Weights of a small transformer language model: a variant of Muon for these matrices.
Each number is 500 + 25 x the weight over its row's rms, rounded and kept within 0 to 999. Layers, rows and columns count from 0. Numbers have three digits each. The size before them is the row's rms in percent of the matrix's.

# layer 6 MLP down (transposed), 1536x384, rms 0.0283, rows 388-460, columns 288-383
116:567502479523486503507477514546494477509488480475493487498509467510546464528483531524511504494494528512557510476490485486470533475540516486503462503505461512498491504442466486497497536531527523550545498479505488545542526514527505486525528508497490475496477501509514506524548527472507503509
101:523507457498530493479443466508492510492520442485544506483512524549496485516480512519501478518478515527492491496506534499510542479488489490490529516512478543526486506477489517507478497530504510527531549481528481465496483481527494469478472556504504514500544559552526497507500506457537474472
109:529501490529542524547547486478499487473466432502483510506519490514500491497461501501452486509509482515499490531502474516511503453501508491528521495499515522495482466560480479485524525524532532493525504437513505529489496484517490492500556507483477494494529516477492512474547543518507488537
103:463507498489496511468510498528538456531540480509479533504503506558479515519517517466477466477481533501457513536502507527451494512467443491510494493530470495491463464504520509511482526502507486484485570500518494488486495519493480492440462478481492457524477537521512491491494474450505497487
123:474526520458516486482528531502501485501518453536491532525449472521516505530487523529516489526529502450511490516522492474527480488476521477511559454493503460488483504512489485460502500465481461520515473486532472482465493504534468483501512518479525482459477507462508510453484512455509489532
098:513481520488536487452474500508447507487500510534530413469513499515488477462522516468498551501508500473512532522464468503489519486474481512491485530492512489466507545496533458512490494498509488491466514467518497504506515504486529470512509539510489492468506473468492461511488520544506503478
096:474461463500474506509449537518490530552519501468495490514500490499492515496520494516493533496529511571499484535504498503507530512501507518460451476515482468524542491519494495484535507461529492498550524467518472486517562500521515407505490471513522489515474491527498516483480505494532484505
112:494517500488490511524524516492497533517444490508528482496473512465503475508485470516532460483507527529479516431469528495469537451515460525515506498498534497516486499515493531487473508511484473486538494491514504504505550527477438498496527477550493520497527504495464538466502502499487495475
109:458478492520528488522482512493524474540502515484503475507507514543488480496482514505528438531480552521467512536510513522497480532493463479516487505493507465508488487509470449505480479460502530502504530454533496486450557523485492488466485488490489492495511502496501488508480485478504516506
117:497425521494478503527516434485492497490506476486495487530503517473561509539459480530469474516565517478512525507505506468523476523533520488490544504475515510498535521513498484525489492505499466494491520488512492485518539512520498513491517483524493488467550448486502484496491500550461519508
117:468513506516490537509478518548487480537539490489510530481553524560474482511447498484478490479527565504482461516525507506504510477469501535492460516477470515484497524515491527483550497534532491492535502514500464517557482498517500503483524474535527503495535533505526497482499502509518498468
102:528483467515511517474497497537480478524436496542525518532480514522486474492477472475512489519506497514491497478471489540494501533477556431533503496505461486515474543459537538472487516501531466459506502492502491471479424458513521459501530517476503495478490503496529516483494413471502491464
101:487517483514513523503508523458438510490485490477484495516480528468493477510545450502494516479481463511445446474465536492518491490502540487483469493507524523468539505510465487529493516525478498493473495457516489516457488504508483482502493507481503475512513461501471464473514479524511478488
105:517518545558488518517498490517429486522490482500530495514499506518506464524497532530509508453482503535513534478522507551476536512453498505534555522491457485535458525480465459503518507459500483493510521493502532524465490548540496485475469497504470496519504485485502542488490490507500507508
092:514509493460487501497487487542520548529491473483486492501529457540491487506499528511469502478518453500487488482496495502535496504458563490473497508502476483478502514478488487540534515511529556507465493488497494500553545484511478498512511477518533498502543514461452507455469494507506501470
119:528517498457526493541501503443520459501471439539522525492513450542477513480486479502500314501554522533530506504463454520490475480473517484495489477535504526515495476515498510506481457499493487490517456509465480475512497465531428494477494491512500433518503477486519516523522522483470504505
124:502465479510482489543486499454470530520478455515517480489500487527459519569493448487482502483462429544503515485456483481523506465497476436483489488554497543462542478514479537476495494491508507506489513528500446490515537459491506479468504481483485514499497493521504517540469530511484459501
102:509470539536475475513458485523530530491521515520521515486513542479462496539465493526532484527491493510426506487459518552522538525504501498549500535501492519508487510494531487466474523507524462523488507525460511511501500517505489514475544479489521491511489506500492485474480505525527480456
108:506492453505506484516494514490479513536492521520545478507478458523505493485489486499544492472503498482506501516518522518533542476499499516523475480526538502515498552479523475460486504551518492480465502546481532513460503481554469515514507523520491532459453522525503501493506482516468545525
071:480447438470485490560485529509488491522499546521532517499508474503532475493485495529533538516550514523540514522490530499492482447475452509569532490486497502446464485489454474526520512508495512504512505520508508490507518508527554516483486486503517479534501538505527495496503515536461504501
102:477520504514488499549491537512530519514472512477513480519532527513477508518519491539425453497513475453493490520443487493490509516502484492505504470544530488463477509511502472470511507430519486473516520497485479466527494488444513494514513466466499495490506501514490459515520489512509488467
126:506553535482524490541473493522506558533474445481482477441500535477503526508517509484497476533500506511475521525503471541530517515458477545532491525495466519498527531525540496501496510514499455489483495481498530470531520498505499444520458498479456500486518517531508500470500544539506502493
099:489504458504506457490489496452535507525489479511509536501506466522472488460507496480468526515520472515483527497511491481491436511420503495468494509495478535508525470474483510465480524528528499517541479482516439476488488511495482512504519515497456552554506503488512489523503486558520470490
088:527530486493459484501481508471513494530537486522492457551505507469497560481507496502505516466460514497491481472467494477468503473481545511445492505511492507514516506519452547503456487512465438478504442550566479471531497491497492499504491498523500527494515497525469531490521447521508556493
103:497522527524484508493489469495496484457481563479504486504454506526500531513482471484514549535558472527506480501498475506514500460489512503508528483499510542484463511478496486469493511544513496483449528516517451524486485506491476465467496513509475521455526470517516486492488517548459493502
085:509480501509508450473498478492469533528548529490451537496472441481505480491507478489555534484469536481535487534492493523466483498512524520490451504521498484499508486471501493521489546485463490550519479513486492500478503484505496502458495484507463482461470501514476481527506565506486484466
092:464525553478527521482513514527465484518511503466502522526484488526467489509508518520475523499499516476463487479466530544516494535543490536495465527460506484454511486480457455473463448497554546508491534497509522483455475520484477520496490511532492454467482485459511569483506488498526516466
112:465453501490473484472463457467469501471515516541487508490528459518530498500527536451478515489509515552472495489506531483474486530501514528512545510493493497487532488442482520486476481492471501543520468493470496498504511479526512487478475520494493523524513485513479557503490482520476511504
110:509545502517540515512487473450492509524561466516510530503531485488490488468484492512479544517502498526538490458493530512469467457502533514516485496489530499489496479508516510516508471502465496526511490486484510503482508455488516529517471482519507475502512514547459502482491472513495436516
067:503478489485517492538511517507488523501547507496523484466479499496527507484485501492499462488522491500467532505475515508488566509533485537504482467484542498503491485477471499503529496445503470519502504482458499489515536463510507534503496486519491535503491460532522489476522516513519527450
110:463516456486557479549548458484533501530474464502507533540506524508506517477516487498457520513535499467528515466520514453503526499480463455497530496578462503510519490479467474506502478478531470450510509528508502510471486553520489508492460468479500504518487493508494486469512474517484500500
095:531486444533537484497496500477491512497516443495463490530502488480498473479467521489482525534492533523492495543482501482504510513532465466504489492500556475459505529494500504453498484504498548536508496477494491507550459466527502498516447489469477485530502475502495457502486528533522526485
085:493480502511531466470529521529461498498525528532579497489477488501512497516520458489534451488492551511519522511522471504516508511513531527538497489479480489502516466469487492511480468467491511512494513479488519495507550476476476517511517488458498496521497468453499522512532553481499530516
111:499447503494487467497479501490463474506526472502469509551487533487462484517515474509513454484481483515502524474468490509482543435551511510483536464485528540476517493426517534494537489477504490471531511499505493497489493541468488475468481521476565541483487498501505525488512468487565485491
108:512541518494429496474499461486495515496534514516524479482470506503484490514494495511495467480488503496526496477483501490521486556501500492453530486479525496531515509518484509460512491521519466503536543458554438502503498515514486490494508520467493505487508528516550511519521513493473485505
019:474520517506503506512483575531493506496497519507517454488471511495563504484532480527500507518491498502466500500474549512499525508508466523544505465503534513483479505473460512472505510530498483496522517499551477529470504511504464542506519547504472498562515465535503526561521527501507461546
091:472480520506490481505493554487509541486458519526504537484513538484555495459468510497487513490521481504533536485466476534510490517493450476486511556507499532524503506506516487500511504441456494524500506503487456496465520486504502522460515451492501530500531447536561454542483580501491478516
086:446523513457510516544526493538487523535548496494509458527484475460551510538468512504513499478488503476519461530529519485503497469511518479491502485506490503520489458482529519556493503481475529496549488497512512503477465488472495464441533481514488516441504516508520506506493574560520477464
110:474481508474515502511509472504478473483507490487518484500508539495494469481507527478536493503485495479486541495492521510490472509465507525497492557440503546512537492530516499502471486526494516515496482519492498488499504523520452538444489461517486511483486509513528511522507445494524499484
111:469486471485541498528495449498538495497532528518507520535537544544467519498474505463533513476461496533517545473501530494528526524491522517526519510508525531456451501556486503491504486489469465516497499526502497477515528508488532511482519497509508491498499512497480509462550509492504495502
117:482531531496517502486498535461458506481495474511502515525511519466489500450514469508466502426502442467507500528503514518492507467498489524471484478513506504492489520507464501505531506532500504503503456486506556531518479519444511479478531518545526521521513548497516514492525512502468532466
049:527509476502504518468470530514430521498483509500473507493515471514516564541453468459507536527486504470534523465531503466487488509473553500523493519466486461494486475491470491542500458531507489465480521497498538518525515529494504507513465509510493491474524474511528495512466492519513582496
110:520540492527450539500507508476481520455496499523512535530526534499490527481519564498569515522508494509521519484490469476511503509483485494496515560521534524483488511473480483506513487456473527436506505516498490501496497505538508480492484504519532504452486491446511472482497471531464526504
113:454507512497502536538474541490524533498514504554525467487509547503492507507503532526475532483525504454491489519504510529549533493511498528471477514490543508495471484500464517501477563490556535489499506476491536551507501505478509449502520484533496483482545492488480480513544496502507500540
111:568551505521513461526486562497497511528501483541507497472511504514517512492492498484495450535524502513514500527539530457496514504485464539502514519483516500484531509484486562477477507499505510494473520490473548484499548497537525543465486515509507449492505483509462498498513513498520485562
083:534532525525474496500495509581487544536510532551527526551524515547482496467462479464503468492497491510493481513481485536543539486487479470485522509468555498484481483501515490490535472497525510470511465498533497486492487504491467523489530540497486501517482462499470520509505485479509478472
089:464482518484497488521505483493490464543447495473531519537471503491491506446514527493472472507511503477496494495491520483468443481522530493503473503479510457498502496498468530553521490508518534525483499496496502559480479522513496486561505542518494493516487527498517519541509496458500545478
103:474514502512512493461526504502463489488497499536518462452508499480490529488495489488486501521466469532492520487505509465508512498525494494511512500485550514549491499462486489480490509524527469489507507534513513548491489506497517511512491526524523511521512448498517461502514493490490484516
101:500467495495505474474487506531495503534502554499494529530457519522550521464526520488495532447450499466482541524478535490494466486539510487513488466521520497485493508505509537514453485467498496497476491551550536514454486512485451481512439482524533448512527494484484458489516522502497498550
114:532487473526535471507489492503534487510498507472465512465505472488485529506503480523491496515470515504542511504505458508499489501497535513465514501501481505500526509493459495580532575533485532493482513450510522517534527480494474504513467456477524484468492497510514496498533501533503487539
111:466464476501479531486534511474537484483516533482486475531495501512493485464488520534533488492493522494509490526475539496452474529503545504490472461506508465511495496507483471502460493459536547539460517477472532513488509488481499484492474482506537550514534524488502492518526515440517531510
092:513501486492473530478509486515521501504528510469489509506529516509518513476466507518491512527484502517477483484533470559455519529499539494507481507540478513505494468479492537464501533483481514528507538473526479493469519517484509536487474505490523448504506490454523490483462559432470487457
086:455484547507524506535508521472481482474519506459511471497492503489517423523532525505485508466488484492513470478545514511495519477501524489468476526514513469463469483467464506465469514468531515509497486515480493480488498498577500492498482532522504510530567495473508483470519464530494502504
116:480500533501434521496487544481502494518495527493499494527452449498506459495488474488549509469497508544478473537526491471440493464517511530481462519478469522514515498492504476518487493504514498442485515490488466517508532510430483497496520526523497494505465478504547476503481490563516474482
111:497550511468504494506489478470513504504548500540500451490515522482548493485471509489500500485484488488467503492484488510469469475544521490480491464494492544485451482498503510505457502512442512487517465516515509510524537496488471484502487517515501482477518495523502456520472489534527522488
101:513531459482449519489492502518509511476502535558482508536508469495541484467476514506521508521516515480525490480470462450558517480503495525502520481526505497471492508472511533461489507514483517500500466543476514503464523483489453532516527509484533455506470484510529528518513507495509464475
089:445488513503508454525523486535524479488478505468481526485495449437493497492480481507524451536502515481539456443498490518514479510534460474480475516522510530471499490484506499550534498496466521487456492479482500514511470498470525493491483509508503490493489508509537466478503510506438496505
085:489507502528479497494529503509513535508507459530524505499515534482486520466471519492504486444478528508510525453479512509495521539447505504499457531529482495485528498509537525471484485489497534514549490561491513502478529545459466551463516450476488519525523526472505481488487491507449508490
094:474496521465482511473525526533480520477513517522491507481528483493534499490474500519478500534416506512499487504496493551467476505532513520471488481510534544530509494498494534489476517512472492505471495501512489508540501506505489464490453532478530500495540489495507463449476458508548512567
104:513514508493509450541537481507503501509507532495502499518504527543532498498480514477489529518479502500487506449506499529496520511476525485473477510547511529509478494514518521519458477472476481559509495502517483467492521500500522551571496522517522511481507480538495441489535520522483470468
124:507485561516530482511487478531468449487512484537525501515500474527493500503460477457532529523514496464501537467530525498493506498519454524504502466518512522503541433527502459507516499494508504529464490506499494482545467477503468464515479489508471511505487522511520541502501480492542526460
110:483483544518506501527530506495541531479480507512493482444496530503475466502541539508531494524504464537493491520487489503480493514521485447448489512470522571501463468552524520498463513522483473520502466542429464479504481495464531536523445489453493470507519527512483499512487465521512534526
093:509479484525470501505520495557524501508570505503451565515463525531482491530462547489520487530524487471498526515526504512525496486515509494478463487489502457515545478499466524527542485507471517471505516482477476515498543485568462435494482492479515489482517474492515483461527520556497479519
113:526523532478525528547471508526474520539514459456525543504485485454501505523472553515521498483511493492480457470510490519492452456499513486469524481470528473451500478491517452539522502508453480506479513456524530521525495497511510432474474475537453505493434502471502518487500486505543514510
114:519504453493497547529514511511516527529488494534460478479416503495455492515519498519491507488497474501480512505520508497488459508504507493488477492503479514490496491520475458491476522513519519488483521443492538491521491498454500508470515528492541545524489470477485472537508511493495530513
110:516515466485499538518496503499482528485543517516494487480489474507449502526476517490518468491512517530493491511550464502478501455436491492501447462479543488484549499539493479488465527544463528493521479475539514460465492453474504533518509479523489471503489494525475514486489502520531471504
101:542474492502526440474523487516497502520494460501491501485513526547495445528468497536523492524515499490483476516538480518503519502471492522474498472459503457496509571467511461488467521505502504529499507549468481535483493492501498502541497485482510530486478523490504514476477500496525509473
105:496505508507474517504486503498473481445457536516486501529483491489486473451437536520505557485512501535554530487486537490543441527521493570505525478550527539483474474491535528505517496501490519523478513459488491517500533495488486532525516513479522492495497513477525516519483467511465517512
099:528447486520498487510512510490541563498514529479523505513503515494516517542490480483535470489488476524502493522519473545419555512502437498484532476480522524544534471530466448486472489498500500486497499464537535537554498513490488496564518515512528505476516447481529484487508458519469483511
102:474464504451473492526524495506485492545516456446468533474499528554472517450567500482507510486428514487514513488526515502534478520513512463512516525529478494450476467523532483539482468525504493480525493475504514481515500486516480511520515525502519511509530537488531490481535477522482464502
117:517562522513497482475526505490503516456506457493475512492466474460516477473506550554520523482492475481494495483517503474513501477527524513485480512473522513509484516526516509475481468526463548501491472492477490492482519500527498506490468525510456461522499456544486560523476510469508472491
101:461506483498506465489492549502513425471507487521534467485481519509491494500494521531520494485469507516527472483473507503477441471478544468496497510521506498497510465483473500513522490497496456476536531493491520462499480485504515458468568461508466492491497501489452536468467543500469517514
109:503500518481511488481475507494474532496520441507491541506513466495479464456505492473503453522547524506493499529495492499488537482502473495515489515510477489490504530477520457498519451514516469482511478532531477463507514480526497546521436499478491507458476493485487505501465477517520483483
# layer 6 MLP up, 1536x384, rms 0.0546, rows 389-460, columns 288-383
106:531497451511513546493426488454484515515476516526521519462494496517501536468543482500539504484475467448497468492518478472470486470501519538505528544443512460520484520473532492498515468522485506487531512498478516487520482549530485503525506497545511472465544500494468524481527524487484511491
111:485448480513515509481549521489540500564500538523533510504476500520457510480439524531470504498479508507505479486471477513542483520503537499499493504516547448473508499520526551516496502504420502532497514513544479486480510460484560482508539518468525472486494506497531465552462490536488455504
103:496512525528574506503487498529498495490450475535502507506554454514506505490512465524535524518549494478507455487496488485548537490506544528500491520518522488502488504506491469515480517531469522551511476464454507522503486518507458490532508443531510574493524507468510539467507507523503508533
111:507498503501469495486503487475518511490469528456562497449488495490496483518520513488479477463489434513494494513519505499516437528506475481518458511465516501538499513471512466535513527504521499490467530569493460485480532509508528497494506505507468529547496483485538482534529506493496502490
097:515505497505486524520552473516473540488509509492490521480500521487548503524484485535530486508485453537496496506498536514481497528517509516542525491466523490521519466497482502503478521483519541491516477487467500513489461503525491497480507495471501454548504513529541486478517548439461466469
104:451483548467481475432486508448467506496491487467493560491501496496509494487500509487471492507492537531520443517518515453475497497520472542456506499468490532501505489538464482522502550511498574508456493504501474477477475492482459517474510514501505495517488495494512499486527478493487524493
106:498500486499517503501535458530496489508559490470495503477539523445520495532453475512522525520528512495496460487503502556456477569537486493500525501484499513520488532484520494519483506470504495479520528486509473499487463497512511515478474510515521473537539541465489502510482520495523487489
111:475484513497435548474509496491478492484511516513516530473505520516484522496514501466550509450540425510513482509475500546509508477525522471506515494480498495502533479521522545520510521521516496512471512479498490466509509453528514533468540515471536507493512439478489453539513472516497488514
119:506494528520491478478548470471516532475473486508456545565475473480474544526490485503490540513502507458517522480487510526532534503500526526549495507496529508569465528467504511506451513507499496478485567550492507512491521500530512510527523532464475489516483503474498518534479494508533477526
116:531477513506509503468490485459516455506523491504522527488502484489449493524509501553473508549492481478514523502483466496502487479502520514517512499473486504430498500527481484481524505519523496528498513522507519506530496502456523510511531541518523480526468491494491503536481539510516457535
103:463498551456531520542500509508495453496527489506499532497543499460500515462476488526518492462495501501490457458498531465486508495505501527509518504489530486482478451505468481522529490488485512476499523498513536508538521527473497495522528508478478511503473464514511446505488592527565458500
101:523467460512511512470469493498578502453493458471517509476513491531502582519480535478465490510494505543550515478516482554505511508512487518499514482503493530525499505502537528481500507522493491509486482529571552529464521521513500519541570508475452505469539531501502510512491495503449481497
115:486499493470536560501474501496563533520505449545495495546507490490547491572539505510494510479526472564508508511542503496538510521488483507511530508512479512499543498508505518521532483513482486520478469486514493493520507528506496494465549496466543476513462501524535434469529516566525503460
091:479465499481457505524513488480496464474489491506536531504469549512470545482476480475509485523469526529470540504523482497527509506527558531568513490528571519506530482496507489479460478522458499508516516506490490469464433489491479466509502551453475489483482559505481554528487561467516446485
105:503502516541539512514522484512544451515488435515536506480497466524535505518495472515487385529476476469500482517488471501477514493490507513519504481525487508492496473539546505492506473465498524471531439500465446517509470481523419482490509497513466442546510488547509523525493481469469469488
102:499473519502499462461498537480540496529478540526438496475467477489519499449549537555518522533549534482505491505550498541513483516511488551522498523497482474538442512485497436552494501504483491476516491489504486484485482539520501527511469560534484459514505493464533491465523506509501514480
104:471510489491521512494550475482479509512482500516499462488506473542522487496511477509485491513473481510512489501497493488492493491501514490530497512491466492507524493438485544515553476492527512511505506521504510517469502477493509556503477492484539530531500527481509508520547535454517518555
113:542514536502521495534501484510507505499504479510512525516556461478484522469516504475514484532513506474509484537492488497473491484491545496529508544531508531495504502528509519500514530515493520501482450517506478491530505481471557550530486495518475455534529498458488513528508521466500510460
075:523526561519459544486471512467534533497486492449496475484463476511499484505555495499469462484469472477468511511525501460507540515470493493443500494521480502504498517480508483498499490526519440486492475453495510502489481540512457528491532511461488523520495478499511498491533521464504511546
103:501496559463476476518498470517521478451487543538501492529494493502512474440512537532538494542509476552481546502497429507505486498537493533513524520480508485514540496520520487526509466461479538551508477540537509475556518488526506459455500546520498508495523516472482510495526463477507473512
127:489530477501523455542478503443570519504481501499544505497462523471468479515541502508492503502495458504500494494521468505542481509452478543503512516530487486505515486490493505496530472499511443498494525489533507477519535481497517506541520546517489456475477532498499473486489547510482518487
104:499516524527478524502504410476472493505509520503514446533513489513517483489528526523497512524495493490486506524522448491459550488502493506484546529522516482531499479536450474500482484483505504503501512496478528526519449514502488541506509537514555505502486499448474483494503499450526506487
089:523507487507524498466516498507493515513506469510531512509557526527488512505498486476507481481468497476500516536515513527492500508524483533548481479487508499473533490493532522513545515503528494510530513450462472486543486511517522478485507506474526462505469481500498481501459516456501512475
104:490497493496497485528467534526531523547562455491485458516469523466511473516505487499466495457494490463499525464539489497490537550464486500499491519496522456517509540518500511525474510482505490540554473512487541481485525481474522534531507498493511513492425564456459501489514478499520501498
083:493492487531503508496550483502510542475517491530524503465531480541545535498473526478524541499481489519497496499485488499509511492463531490493502506501468516520444504472523508484528535476501510487450484515532428500502478501497490495491507507488487450493496474505508507499528534506488487504
096:514494519479529523564524536500486491468470536534500488467507458525505504485458480469499521513517470476478540539482518543534518537506497521497505503511500546507478498517547500479469458485504507535501474546480492481522485500543505473505490500513491511531447510526465448507525505542505486473
113:496514525528519528474489530512451493499519487550497490521485520481515500509439519478475490510520445500551489535502472523522510492516489523507489421496491486526472510544495504470499460451503486541537506489510546488485415454537541467484508443498509472481484521475516468510477517507504511497
110:495496507517507500440483457505500471494501512487501476472521495472539540484490493522492504507526488468515448487520487484519552514539445516505505501500468508483503479462536524474486497481505495493529487513540558469552490499487491498501505524461490512525493482495538499530508487465521482482
064:524507504465505533460495431491513477525492501530470507539532518507483487519500510522507502508488499534523455468515483507495446503475487493475488538510457479521501485529536516511482526534511519466494510505523487492475484499483470464510495545499478486499480501452445522530488495509504515557
103:510510510481520503495482477491502511524512485540476493498477506433475468556495513484480455494499508509430513507494465508449512514472472525513488488448512469496564478502510510529505532534488494471442517526514535475506486501469526448460530487480504490505526480508508519488466532469528481506
099:475459512437485493479488527488511499547487517525483485505494464479564484552487529487493482501521490481472504457511467502473483543477525491481550521541521503473495476474546504493489527505469508467502436507513477465490512516526488486442492487477546504508453506542490513481518494523530483496
086:482527507534520510528510486486489507469495489522480484484464495493470485518492496533455518479515463520491538542468499524498431480484473522499510508517515538517503505479470514501516517496524455475485547500461517485562482491475461504510508521504465484466451424553505496534524460468547529500
109:495509476462480535481523500453492506478454546500516472445482500547471500504500469500496504505502537509467520503495494498530456529484478545501513528476462502514515502507511460527544482503529518493481526530489521448495520470537453503533506466458498514525514495494499481540472533521423495493
107:496498505523566532517469490430490466483491486494477482480539511466492505482481484495499501523558484482485483532537502487512518457476505515550505511475493491468493502491499484527511548492525506465450479526435539546535521471462531533484526484504497484530498479456467514505525505503567506468
017:537509486503483522513520441479516488529492475478501548506503487509403461508476505476525491477475474504528466523533471494493490519522519501454497541475465492542526505504521487541483497471515513500498503511473519496499454494499516481499451456498514520457476494503495471470478475496502566481
095:544505503499482529520535544493522491531495476480506482559503511498539510482546528542501492486539479514495508475509498469498554519510524529474511484511509476452489533527532534488532482488536523497486505498496451469469478535488527498522478499489544465533479523571471536502461496483501531506
089:520522463516498463482512506508497483466462524534466541462493517482485479519497507474466499528544528521487544501530507492508476539466472502467502481466514518493529552531471447489508481559510437485502497487513464529490523529491504516501503542487499498550529508477527496473522462434487537504
107:501498509513513466506488491485521524495501515442470470528486508500515480507507488494511502494491521533508522484489510494520533470482530491513529480457504508491510470508477484474487514517492469534508513496460513503508529486487514518511532509483449478544497517527509510497494571509557468498
111:514526521480547479473525452501440511523496488510501532469532490513501523509496523510481485552529540497511516545470478504482454488459492499492496504475508484552534505517471521505489489533548508474507487479524530477498510505459495485480485502480505503524499467505543486530500526481523506478
114:519497485502502532472471528459530499495500512453486500506478504459497505476510435512439469546515479541512459537494504518510487509548512493557528505485553482497476501507496495478484551481471452498509500507479558469472452497520481488506500491526500502538490528509524507490485553509534511458
052:511490509519483493539514507470521495463500478510495472466477519481493452494512512514521483499477491568475471543519482516514497481542485498501538444511549527495505571507490485471524517484453540506561505503515471500510467482506508483472502516486452511531482509505449506516526481481478449541
115:506461525508533473524475464505467501489445511472478487498551507463486505505486508501493472489492516492485491516523485455464484477528491499504497472536514513511480499447477515493511482531476491498522499453550530502497501534475461516484520485499516461471525481503517550455453531467490563514
109:543551555509510470539529457509476513489490497451473491533472461491542521535517495491532539522521495556539529436479503510477495523498528524492474475522517468513531493534520513491523472487459508464504485483510493491493474502492463567498460456514491492533466522510475504513440531500492485463
101:488486484497478511468479481493494505481485502533543470463513461466561485521523504466490518521515505508507498474495450509484499485528535534488495528456513501537478465482508463542530489477497509538497516493495502503457487502516451472508452522498522522494520513511506444525520495507516544468
085:513502513503475484494487490493505494503457512440500481472502468475494555513553486478483480544511517513484507507476482490493446478506518512530499494479466500462506526459522534533520482503469535508503481546517512492528511471424493496550484487513529508498503532495475507558462491467521521546
092:531476507537564518511503518523466522503555510486500530499537503514513508493526468486488525491493505484489505498516460520510531503508513465525526541518512563532533526489489456494532492567542497476525478511493519483573515579537494518476530535480496496516492471484501454510529533540492507532
100:483466497482517515487476523467478436497557487460508526512521487502499517473503469470482478525513483469520492536495506527489479516555527526525497476468545472539502482525470473531481511482473490532456513521491483505504512503556504532502487510493496473498498509500504498517494536501504509477
106:544508538519535543463503531550471495532489495503524522478500474506455509555490519481519538521507486498519522481468483546537494512499501517545503495485494496505514515483511500506551489481576537470488513510441490513520443514489518460497484557528451529458486482505489502525496504530519491498
108:521496554502501507499481505548477502509523494574522468493521427538530475509479490473522500508487525488504508497445444491515512465530476509511512477500470458495473514522494487528471486485541516513489443519530525506491497568529507515514549513499431489487504476480467473488502470506472518533
109:547481498513505437524509517514495474498503524549578513490478485444498502450500534494515507473464484486502461536511501519512529505501493452508496523496515521537497484555535490478500484465465509481532483494522529516497515484517532519487507571476483489487495526481530486489498480515492463478
088:507514539541463452516497507493514525483475460514475504491486514533516519509517504458519458463522501507529458495512503460521502516496511554519499529513513471519500484524528516510513476457515494492476507516524537498488506461499523484518513506521494470449514467537477536453494485501545521481
083:492539499514472566491482447509486480517464506502515465505470499528469519496481467465496469521473485511525533553507490490512463512529518483500541458426514524537525511501510438538565491525504480501494521521491509491490539525465488501482501506497530470478508445498509522512478509452516521541
116:461469474490533510515505505525492501490484479499476474479560499533469459523487512498501467475516500464487499485483479517504488547458480490521522475493531485533468519484482531455496477496493489549493516471492466501467505534535488504508479528457511518487496536490498504454514498495486492532
106:508532459496557495522490468527464516502495471525545489477531516495543516532517501495520475533508520507524523535508509564533542486512500530524496494456469537510512485480520514496506478472483485492549528462474513533529460527471485455509476490495488501497519491510524494492473468533468503528
106:524486475523496507514499520462517553471488489478478510471510474490503508444492444504520459481515467516510510511504497521488504520502485517533495586489511524497478507545527519487484437510532496537497530510510482471515445561493530482506495489550501514505539525480470533549470493491505518513
086:510516501519454545496487506491523508518503507508528442526549464528493520442474506487471558482471521509511504508484494503481508505513501419474528501485538499475490523511493548506458519495489465506578521551478476495473514528499506514490511527496505464532500513527479517534513495499481511511
088:529496519548520512509470525464511490486503529478484485504510466549542496524502516472497493500473488507523492503507494486486467470483495472510531514510489472461506472497466455519545527507474449491461560494516518503515464483537519504493494540516498498440492521515475523520492477526536533485
098:525531521535508506479462506534495509509502477475492515442488466519517535515517511499485507483544481477474488529506508476492483431481467492485511518516493475523542499495530492483486507481476494522517487449485528494509462517477490488547478479483441506509505511551501498513497459469452503523
111:524494501488509559495476484502520531513503489476464521501477508502467536455488468493486472543524494514501483512476486442536469472514511468487508534515533532496501469492502517503480469474474493507496480505466517498522516500496496484511571493477497485510536511517475506489484480492508513510
127:505478516514543520530519507475476474498517468517508457510522497523510481513491442467537499519492491493507550470505496498506520514533520475513480507490498539472500475517508473477526487493505462529516495477478505457480512519522450482499483488545514501515512525511582493520495487492523497475
108:495477482499501491512492471517474510506502506500504521511521483491512460534488495476457522484500477469516520467473502532518522524473492467480530452508497453506518460446453484493562521490499515538531499515524511530492512522547494477464554509521496525492460492523525504542527494457478486511
099:497497520471490538474488526445482480466498511465495456486511507528565519537546459479495523495477469517468494511490494528458471493472512467477468470528488515467456498524535480497523493522485501510486478517487498468524490515513531491529526513518491473557476507503494509502522545456499518495
111:480528497505488535484519568483525507507518562539492506509510488528525485497512517468490499527536491528503515500529486453527490510508500467575491485502527510539478499515472529493510501474497504510491483522465523469473508483497463495506567505489538510494524506497469525512512525463487450510
110:550561526523556506478479484484517493492475523490480515443462521452527522505497476500523511484516527470497560508486515501500500528530510478500520470504533493500540485462481544447499538525438471470506492518530490478472509506527491513530515481546540485512508477497485480465494497516551463518
108:497458524499521533476539473523498491493530514500512475482509464510491480519488488468516470491545542538473516483487468469490503517513478495476537505512448506441495500496485525454546515519510506504513474487477473467466494516508471512510516513514529501515540525502524511518511544511482456532
105:490465460493462520512464489515523509491470489510491462520492458526484524504467488510518506489512444528502530513526469500489518497519467484501541515530511459508518515504501491545512509545487512446496491495524500479508511552528500513478485512474468502506497524538492445491457481459494486470
104:475523493498466511519519504456493509472506449522493515453529461491531489503515429466510502496526518495494499523476505481478530527501507531483511505475505480456497512503482538454500491506485499486496491505503489430516461532468480510494537460514508497523485481505473501503489474552491517500
104:481544496469512471499486492443503474526463494498516514510486521531540475499512510482487498514507499497508483481496493467510508458514508486484460489472473472461508456504533540532531491497537509523489529523475478487505503491487504487452506510474456452519499512467504499500510483464518500520
115:510516471551510494500497491473493487471509489532531441491537515425504498526491495501483484443533484486514483508481504448460508531514516506482487510509515510528503501543492488471506553473504501482470512497465482520435507528461519518473516523499504526486505486507501518535478504496507512477
111:520482495523518503490533440511483513486523558550509475481518498505488536507516491505465526509505485442509506492477492477487491515491499511524507528495476505506506491536533473510532507449443493506496570465491516490487502533504532507463474494526483486489535540514462530498498533485494488523
102:503486512528485498521522499508492518474466510441469502513484446528488484493498493505497487487506521518516508527482524504514547502496487504499496474542505504458467538484527550513512462506516512522494508507503492526515550519506476523521480546461529468521512503487484484490485449431498459463
109:485465524523522495486534496499532492508501491491520520541508491527500502508495528461519561508531468507523454524474501502454502539495490484516498447536481484521480459502492510486543499482558521499518505481461508509516474505451493460522521491530493530477492501500494488501500533519477518541